config.toml
d_model = 224
head_dim = 32
norm_place = "post"
positions = "learned"
init = "normal"
init_std_qkv = 0.0267
init_std_up = 0.0267
optimizer = "soap_variant"
lr = 0.0014
lr_head = 0.00906
schedule = "wsd"
decay_fraction = 0.561
decay_shape = "linear"
Each number is 500 + 25 x the weight over its row's rms, rounded and kept within 0 to 999. Layers, rows and columns count from 0. Numbers have three digits each. The size before them is the row's rms in percent of the matrix's.

# layer 2 MLP up, 1152x224, rms 0.0593, rows 928-940, columns 0-111
110:499447482486524506524528520521501503506493488512523487576488500500516538506525525537528478503481506495516464503485509532479521516494488562510478458467501466458504469485492549528475526484510500514508525503540466472520472490525474497505541481477465487475482511526497512524505473465526493514501474501481506516518496482456438504486485479529
131:550450473483460526522507511537506536495477488504453530502564540491501461498481516528582517493495511507487537496537546482517475471525478529523515485476479523529477505452534471553544483486452477469509462510508525528521499528479478501529464471485537497498515546505531481530505546508478512514504477499486515473526485487501496515482521505489
117:506499506538505515568530544523497529488453460479476498500501452497502460508512469486458508450504530507502458466489471484536468527467485490528494513508480420499502459479473530519491452512463519477541462523496512542442501516511500522491509477454518503529512472513468496527519526522520503483437497509477496465528482497509476525499532459476
078:524513536492501499490501525487504517512513525487485483458500549506475521490467452529517494494488493496511518492469479519531535484493475525481536513545536513523520548458469465473520513494519495465524491476460518453513474505529450519507511462515470459423455511489514459472515474549490463506525519541512476466497473509496485485495505507520
090:492424499517511484477491497533462515504500457502504486521489497450490465529497528453449441491519515474508493506536516493466468477477494475493529516475482497553434505463526545534494520498448532528510548544490500562504505491478536469497532506491517492568494482507469500478509510490500535468531465522522495528509531487468519481521477481511
071:494553530482484499519521488479501519491515523487499535487477481556502516452492529522518475513476474515463499512497462503508533506503526490472470485528529465480492493461480497483498509517534505534532483483487525484545527513516535447528467523513458489473488464480527494535530495502500479510502520481509443431432512501565489462515522478511
088:511545518518530513521534497460549498443525497509490523500482561488503472483525495521503520498497493536519495524488515482515531485505439520498476537490520469470532505509482470460500523484535492504515478446459513464525487502454490478527513477513503513453500506521511477506545514518511481548474539491495504463514468511498529503504493512494
090:561483493512526542530519497484518492477548472485519477490476528448511503497493485544494538508452518477468540542475478544514511494520506485504515505544500469507451492484528488523543499538531525501522488459481462480529544510516507504514483493475473466521507489474508486504514515467528548472516487496533539476482474439496512475484481540486
082:539532495516500541466533482484515518495476493481479498511562496501504514513473468464495536470494501531500489481532461466484505482482484509474520498511528510487547527541523479472532510524562486471471500505496491500531487485480478568488461461515491550461503516491476466489491529508504486479517514530540469495530524516485429483514477498455
108:487468448521519476513542501494524519459495483492502556539543503481503514528459481481518454526548464532487511551485506523486486506526471504493468503484470464489488490492456464521468508462472513495509521489510472511558520478473533502489495492493546524489539494473529509515579470522534485519491498517532497513496493509541502498469497487474
125:500526529475508523481524559520510507488502496529576540468488454547485485516514530518512533447496508452508517523502505518505513511537470491512482477491493529474479538533470500495507506522501496481527480500532478529486526506499509454472476524459532505506486493502532519486472543518497503490533480475493534527473516455523522529532513481521
088:504564468536480513508519496501493489505519490489502457532475476547495497467490497523493523502482549538493489528481474550508489567483508528464487508474522555513494539538494496553517462500479478501513487498513516486530511457463498498486531525478507500512534517495471489532495533487532496512484506503565512448462488501480478541487505536479
120:518517475490466508490510532479461529488522481501507524514505477531491505484470462512493482518505516519512481493552509490537506472516488472554457499496487544486487489510516459558471512467457508509448480510476486503519540489504540493494450502525516498468510516507503440490480501482470480510491466482524528486462563475483509491506492519502
# layer 2 MLP down (transposed), 1152x224, rms 0.0296, rows 928-939, columns 0-111
106:480508450466523460521533485512532510513519497489512537539429520474498497516472505502502513482540509508471464517460533525479438532492474537469498513484484499515504486499537503503466530519504508513470505497489493490480534529474473511539506470494491535475485512513469537515538497486495488458484512484483511517515525532464440526486476473532
134:484444522471539482516502492509469522484472545537497510482527528468516440486470519478511528478477521492505468506448491522521513515485442485506533500520475529509486504505487466517486497486496552471494521494485523548508498510480465503470524495487503500497505543512519480563459509509537479484497531507533481497493496491521541478524471476473
120:488504475500475523510472482505516523455490473488473466540487521511510540496485482516471514501498513527503510499499486526532465515521461526453547516501461496501478469487507515469500455468453521496525495527497503472501473493468498540498513505468491475518496502534456488538511536570538464528522519511534511481510479496522498473517497478440
086:518472518473487471504489565476460460458512476551502479495504468522535505484454510521486488483514513485480466433519495475479505510476508506524473505517489488459500481479518512508513507498515474486476542470498499540508477513500533465487488495464480498467501483533544461519526457490475507494498482511480501501510526469491556500460505508516
085:482487493451507484471485490469525537534455485490536532505476524524485553493538512528483536490520482502519532496511482550486536544513465532483521531497542485482470503502453514518485496539501509504554496450502498467509543491481470470503486467495527511510518474462475454498501529523474481514502525493527476459507536496546513456504516465467
081:489456501502513492535475468517491512504512486506497458510537526506481487552525535512473508507534545472511504499535534537503520522493468509536518540482512502523505519523506527548479514508461496493479497549522532504491483499478493526488535500486507499537541499514484479499467511544480506520496496497510529516529484460504537516520487510469
089:499476513490519472505477553492471459496513463521487473500500505481564536478484497510478517493524544449485539470510521491473493491476540519481527530518481518492491511536516498496502477476514498501491556488506531494481482533517479511490423519470497495494526464513529465493484497514513499491492493520474541479489526482540527545464506509478
100:451472486510492522496522513534509480519499512488514490508487507477453484508529498535493522489501549502490475544508455477533558456495508495507440514507497492478512515529494506528520492507494504474486536536491526503453541515494483500490515512484527485496515482534436525525498496489505497471492504479480529448536490468557498485501488532504
082:508497512498488505508471551485494515482485472528505538472499504500567504469480466495503495498537515510504501472511478479518508495497524524474438515520494473499491495482474491519517477536567486512517529481474508540489496526525524506483455513524469486434526464528495462480525480516509501483510518521516498503496526495500532494491506526485
092:472477524526488482482499434526500497484502494484514462532493504549476529523508547497501543486505514486501493528510509514486486490526508516469545513476451501518513515499502501524519502525479545498513517516509527466492526490481486492499539478514499553548479511477501518487483544496519512546539508505526539501467475491543465513505478496498
129:500495555463456452468501529525519527523546484503523523501466485530471512528470511494471518500501446501498483525515483542492508520504487502470463480503528483499544556462475505499507496550497515479494489465498469498493514535512490522475440486491525507504514502528510505474457477495488479520520507476492536490497504512507501517525520487537
090:514513483488502540553518514495519486478498491495475479533508475506494535487500501543498488498506521528521519519495514543505472507498534525484467517489457484541492517522457464500516505478515493460528524539484484513539488499489506504526508484476515569506480472539549466524486520507487492477478520492534512520495504466522507478464554509514